Part of a small language model's weights.
Training: a variant of SOAP for these matrices, 158M tokens, 4587 steps.
Each number is 500 + 40 x the weight over its row's rms, rounded and kept within 0 to 999. Layers, rows and columns count from 0. Numbers have three digits each. The size before them is the row's rms in percent of the matrix's.

# q: layer 3 attention query, 64x64, rms 0.19, rows 0-31, columns 0-63
# k: layer 3 attention key, 64x64, rms 0.204, rows 0-31, columns 0-63
# v: layer 3 attention value, 64x64, rms 0.218, rows 0-14, columns 0-63
# o: layer 3 attention output (transposed), 64x64, rms 0.181, rows 0-13, columns 0-63
q0 064:539423495623474529447500557540447516393532414487521525504502511459527551525561431478489513448528499458468475492489501548479526475522493525442450513479545474471538456469469516515474488508477542
k0 078:495543439406464462430470373568471525471513501452498514494555505493528471516499503521501534479503500513489527480451527482465502478446463450535488507447518456500519493542406551476469575425491489
q1 113:513584411504474494460485512477538599486447489459420414446501524584488517537510494488439519551467513453472453511573503502459551438504542542508495533468536505476494475521479475494520489497528558
k1 071:533509491562503487532480581465516435490579514512533529483490554399497507493504492480513465488487471455473562428491508488528419538461520419387473480493501521528514491560536492531541518556543487
q2 064:519473524527535472474479553502488503500483464411511526533496461453573528454494419435479522443514515490508475419441573589510521536510468521449443443511518503505498442526443571552539493468501510
k2 064:586574499456461458511446551508432445459499515556520514415472473506488489561541538500450439514494558546515500484511452485465504534533476487458458499474580484542497507519445476425485465558556502
q3 102:515530453555530560532504518473462618495513505493491497449509533552547555508506486506498469537476522475493554532538575457490568463490557578495431528501582490499513503558496545567546546499493552
k3 075:470471590485477503505530493461506513538539574471517449519487508467435458541504462461505474513499452472490458481609544540511457546491447452438552494573514456534475527485501532477486470598566490
q4 090:456492509466491493470484482530449475480569556551581516480502485560471501485501520515482523458569584557515439561500391483498568498460480410549494564491436498516513483484518520467474514545470491
k4 092:484528470488491599488443484470523503467483455456453526478539498526502500373489463511509500496495407483482484505463415467471463526531499491553500479466526517509459537439448560575470471467429459
q5 094:447533540485494501547534485481588527506434442535432520451511475453507508529513473496426552484482442448483501461475518438453448509507516523428585541518522547532497532498515500535530407461477439
k5 085:460560486514514524484495530443468464495481510547467493360438456489492507433510487443497427483473483497485476505506427495493422526515478539423534500582546484520466558507542537500462459543526501
q6 099:488519530550505533462518549439536542505508450469474457496519506413497505505516482456523401473520486465507552464451624528462513452503504524450486417490515432530479478498517417471536502442477511
k6 121:537545545469496471504537568579461538551536561490517510558498488616520481519458513486474502561506535535475468520531570541591540538479470574498480508554530539512496485499547507496509515542574530
q7 094:569438464541515563537471514510489426508522524493538513485487523506539535435461568523566434534489518535545514556490560561523501502495514518554469471438486606491552489497510499493474547521572565
k7 105:493454440507479446445524480505507538448561518484543488555512515552578473556508457557510508518479547533488519492510587543542559443449477445536430446456446494442522453513482483463489563515529538
q8 088:472526457497499526535482544467509567575524451475445541450538480483557516423499512509480485471433434523489493461500434496559496451513493511509530492420520551529524641506473495492452525527531520
k8 106:494537478580495508497533465482495494536534543496476453511533587607516468469481455538452591592461508531536506466486548554533523526533496540513469506422496519476498506465453558556487483513537558
q9 116:528456528542509492520477479544500480480545540559565560523496544484501449474452568554537541572493498593515529472471427479487475555486502460553466508524489597502515477538517559524461533524540575
k9 095:492470454444460453495507490455465492461452553558509461483493514498471469546532475530482487497470512551503552496467577439493503438444484447441470451493413464452470457533458418467457578444516507
q10 102:435409477545552455519471525515474469506486477491489505448474522461497472427464430485556468493517496530511525451504471502464496521502471473516475482449400608455478475453435487488399498465482498
k10 094:403507478495524506463514516501439506473556539486528505546474522487526502490484478496563524552391529540517497486512501525492538563565535484568428547456439467477465491480489486472440471456504610
q11 082:499493562510460500532511457580530455487495533441548492514505445440590492450445484487524515405513534540508514520485487489498500411449511425556491536541484454537552449555491422497525487503531484
k11 088:517566580508508504465523496463483450484422555485511452473498469555456503470526571392499509489519447439480514492538519498456520527489494459461587545525480531523438527504426546562503509450524464
q12 087:564542555435488491431550451523467522481446426438473451532496493522580486448484515461514468552430441519430531515487473586445460500534477547495515504459514528476535490519512522509490465502456560
k12 125:515507594562536526472464528514466446555446510472514493521479496513459511547531485449548519469546556473477435544549441497468471480484522449462556385488513558518543455459559534513530498558505498
q13 102:459495476543541542511508549464544512582532496515453489467488591545493479616499495505494491441584584516508485523574507574500500483467501556466508508522471471503560503490493461503493560579513493
k13 098:464471552493546501481521516455539497498382429484457436501518504548535486590528528452540521463485448459517534483453438528495503485413565540477557535492505488491451554499471518477466499528468438
q14 109:463525461474496574476502493494444510571546509515372507439527556512550455478536579470447526538461468468471489449453527508560487544500470540452520556528519456528450543459522507529527477546500483
k14 103:469520531490535494457511508426438489516479497471502545495515526467466534448630467466459433470462457474511553512537531487480470498507516540420559527497480515524460484449455546587568474494462447
q15 101:493502476556474468458489564524482485476507458518521451456511457503421463512514512458586549555558467539532525462524440583532476586474428445447563493536513514536484492538497543546487556499514474
k15 096:531444507477486526560444520541427483451479454489528555509476558474469462519480493544475503511435458538559499508426539433461435467513540425534501574478456480459514551500493460548522542512424487
q16 091:500603485489478458520503511498392537469477455436511493542526527532542466500451536512512522474535520512438559462499468407488505512460497450547497415546498461456503411549530479469467481457500508
k16 102:496462516482547501465589440485461488529537475484449506555488472456570472494465460471495532472551506429508443490467506435519446522496500504576499473507454416444459546517507493570463518431434538
q17 122:510505502487554604518531440509554488533492506452513575448498508482458460474533574454491489485542472500515572544422486474430456453524511526515465538509437510542515588465497469537529473487496426
k17 124:493565465550511500397575466465546504458439499535490416476535481527434424473493504523452502510526550492476558505446474531488509447545468476459509474409449486530469492497435520478535514481506454
q18 100:528401443411513425548508459505471482463496561546483492479451518478506458483478514591486498479434479576534530556496572497501522544517551489532469530500478497479507484468539474437527581534500519
k18 104:516532589419542465491469497603496493522498541425488497520486482430513487503532544498514460497532539499513493594541509554521568562459521527538503484493506514461517433550500489459565440548546486
q19 100:544506476446452467574547512520521555514501516472607423504545499547516526560498452518524494457470430538528504476431518479493442474502492514492551551525574537503533591465455465506490498540506446
k19 105:538468450541414451510473469515489535486434454544486492462497503497551486486479509461467451470470434442515487488416424566508473549515457453389517538435515535487535473487474536463496455529473504
q20 101:565457505593465537517541574492553495504524554515498408535541517526500525480436529519498499566518469476454496500504603538509550509581510530563523522526462481495493475432555531529546487517515468
k20 096:441500483467450488530471527474539486476469557534449563505465484509435532475428506494453467558493483534464507484444521449473512527491481595574542496442447506470518417446480455521540466532566453
q21 091:473474470514417443512515473495532487579448514491473535477425455426473469477455467508449498520426434497473479535455515444523476560512475501555448505429588534524476542540559464498488503511464484
k21 092:537508558524512548442451503533520450465482581550524452462498492492499488510521527541575493447527548507479493459460459485517433520478469543522501488493606613495475493514485501527527395501537467
q22 103:567453469487511464522514548564556508504569563482469493510511484511498463501509508465483561430503580489474446529533427508527530500503507450505518490552474511508454461572488449586410560560524498
k22 099:544507465453408570506498488511548478440545487554486476393477502519475539528564539479440534506482532489509527579408523451490515475473548492511519461543571508476467533481466514575530512506490525
q23 105:555476493501526512489451511514445492458513473493562580527480517528488486519506530612559493537510564535487524489514564542520465456532544523553399523442464503441526506496539491556505517554440566
k23 092:481539576537526421547476546510519467513517515420565494594506542514516451512495461459476538557554503544439489533517418486527520547447488508541511489489554457458437566511503428491490497530509493
q24 097:497499518503515460523456480499541543456494509516520435497505556530574501543533541492482533432515488596450492531519556604524534480521466516530489558483508474513510367528565477484541518559479501
k24 091:526438540478509511484525494468457479532487530532463499517479492486510550455465497462461491504359441545548447520517463485516598457518454563504514499536456498491460516501479428474429451545485434
q25 108:386466420494496434543491464474472505518460486456505532483454472533518467535515497490422502526446541547478511515454489588553517517455478563468517511497507514554449477544545499518400450493511539
k25 106:470543542547514567525520521457481478454499511558461487537484452420504519528566504521576456515502527430495556524506486505463502534482483472496505568540540560501472569508520462570525404491427448
q26 092:561539535530512569464566491479491508519467530595510484592487517504488493472460436470499489507473437541504554539489507465482481507547444462419587546503524544481427466536486521525427506500489455
k26 091:551525485603495554537445551459490420483515605548401479504457537515524536506533526543506543480477587487472466511496489495550477476522473494475522547465476483461508446542487534502498575493529510
q27 101:440520442494511440475523533501503486478493514480413415442525478516511469457484534447468517515484446515450458470508451433516427528510550475493512541512524515571505539509628538470546546462492477
k27 096:483497563442482578507511461554509533505551506481473471486545530492514523460573558462494482469548510527541469514520543492415520526560503535485516460461379496549510558555506558534564477541471528
q28 099:480491526527531509472461512488460612526508463573519469516514471541452545464464564555527528484531530502552527556575529541548496526482415448531526497503544455513525563535447541480418534512526505
k28 093:502396457555577506486559436519479511487538562459481547487462543483505508502529491602493567500489403546462509479479550522466522497487513435532551492523530493508510594505541541531480498496517490
q29 125:462499470519483453455471443471463467483473534471480484508465516582495491468498451480498472592492543507476471464451458430424476509391507464417448487484520479443513441522505467419490514537485537
k29 091:455505469520490445509486487474471535496594510480505445560538482440529553492586556498561531499570546485564508501476509535478514494415541478470455569525489430540592521490474529451496525491523509
q30 098:521473480421477432549428501564497490489436462533522499526524460511491447544447538517434488544494508484528519515499482444511500458437486551521479599580452543419536487492490441498554458512491512
k30 120:537493523502509436523434433500614431466502473523543451479501517400448458471450476536473587494495518442511546429482522524478529473509493451538480505514441483531566491491489505490498501463475441
q31 096:501461536427569572507552512440532513517470498501527454432407510468503471458524486519448447453548493476464489506494501575491445502508503443528552493497524498527465454439509560466546471548524411
k31 110:565467475534523516490471493486490501505429444518470540449466502523561434449479492568455489528471511526464473508528450555471607443450546500521487473453438501409450528498505517564464475464547516
v0 089:468503576458556522458605455465463507519478486522513511582499483480487453424482481496518492479503519496512538565540469496489545532530504514384499466470460471542562555523477444513440509511546436
o0 096:427438506486487455497478567446571526451461445552534544464471553535406457572537536515532545452475547446479559468523444499503516485498471496540513524449459477482535506472488443479502556459497507
v1 097:478482486449500466490466478511572468488515477491485467527465529475481556504511508525379457591496539463532463468523463520483508475483528457563502461381468461460536484496590518501471531550563482
o1 112:482547516532551579509528544483481506589507482563510589504525491492570458512569495458488506533488491551476514482563538515484501519486485553484568478543538544566528565568497582484510441524494540
v2 099:525442541534510541447458472468508500445449501566503508509465490485417521588532479467479437514476562506474565532448511547458425463566502459440499479472521557518463518487489504567583495481509520
o2 103:510525491500502465530452483455480505551511505421473492504531530504506435498431555543553536533545513533507503480521532462445482476406576468490491556493477438473619487531528504468429538512429497
v3 100:491536560549496476522532523466454522424462550574473463482474435463514547575517511511590518479503519473479583537553576485520471543552497473495502454552609494465487460512527495531517502506496479
o3 103:538513497488487482449489514506472535478510457483501451548500503511492520447442494503554496496500496550469475491528417473499476485472466404506412568489382500510607490478486495507518437507477401
v4 095:604507469506543550500514502510480484472540481486497442469529499515578466527478468486469494480465512485514520503462425490544555507507470437513536487509505542495577541518660504508534480578470531
o4 101:490509501566501403458450555489443504454502481487467530501536487532441561478550513499548493527490418462519471519540502469505572507517418475470554452489533442471472496528497547507400519443528544
v5 083:555540546497496492527524449534434507457441467549543544463509532521457516508469513483513460453500505510558561485415511502434532532546467564498485513555531543459528436552448500516574426541536546
o5 083:508548551436514535476478474485431504443498496519473482508554484535509479443520549518597556564548587528530574479522526465458471509502539520550470532462473465504437484526488547539524538484458414
v6 105:580437501533542493558586453508520491545517547503527476497445496468546513548542498502589500482502461546473500533548556483501471429505536492460449473470440562489476579494461499504509485548412482
o6 108:440475458525504451539461539477444510515539502482510427501505503458482588430502455507552510541573512445510501531492545501488542483515517443563507487459525470480539469423595459414534544491528524
v7 110:563464465477402464427486391530546462448498497490498485484487499535486522457508474506522467507539484482476541502526546488454509524534400486527522466478543484492462503578567539480412529553473489
o7 112:455539518503497499488480595433485474434506520512469499567509479518534434427468495510485470612507452463509546514536442455553471564477509542528479536488516515512555507474576552541534482485506569
v8 113:531437510503431511525491454425488575503468509544508509498512593486496588463429553491470510553459504543565469454432426453434477488538494485482534459544489487508476579534502532518518497502516502
o8 100:475540469424561558489463484603544432489498441524414536502495471548510458515492514469526464513551510501502542473509514498503462508534480534475500563418558487488513510478592475536420523528463531
v9 092:458562541615447522524468531486501551574455530440526529513467487463502587433563511499554475456552491446543442562526468524484447491439494492519481484543481558478536522522509537505482504494513502
o9 105:467505480513517532482502499485479451438468530472484519496524483536501491557416501487441487348504500489472413517527510437473497535503474458508499429459494459489460418447462485491508461565436490
v10 087:513525530559548561548572471594516429517497521501476488494459485510512486593531510526535553555478600466483453535495471530403468530511453506513555565521487500542456535482526510464483480504524503
o10 098:439538502480544456423467532435490575530532507445479513466541505465490509484523560516469461459558428513478489462459488524570506517568583486476481545471487472462499489510486569424590500495480477
v11 076:536507521512517474473538555517475509483441511566477472520531532447452469526488525549507473541495491448509535485546447485525487456523425460442492562459522576499514535499453556626489498602509480
o11 092:480488511490436494529432551502473514501500470545484543469550538538577497502496589531506527536530506564532595480484481455481524525485503503453448474479464491390489446512456494520497560530424571
v12 094:512459488542507491511474493574505495497467504570419466487463484494474515513447522431548500528476468484593483430583521443526522494552491596552539479509475482469516406491561488482487492525445470
o12 093:505521472470552543436555526453460563448539517482472452513471472517562536429575541523503446568463494508497523521451515565531421490497473482547441558519567510484446525517525485442491477529445515
v13 109:534451486438443475527529484542528552460512449524406498489449450522509488437466499576481559523445449544540451482454501454500543503403532587543537510462485497498483558505513477506503515459506462
o13 112:498535439440592529501531470484479461528470519482574511580496565497472528536555454489508446536460479507466543444548576551520496483569496553452483537519477504431495449496505560520488487505564541
v14 098:462533506482537494450516561541433529470485499449447468516536549428631514512495490517467473453502571525543459468485473522507487478467530510503435475493463469413586478473553485523535487474542478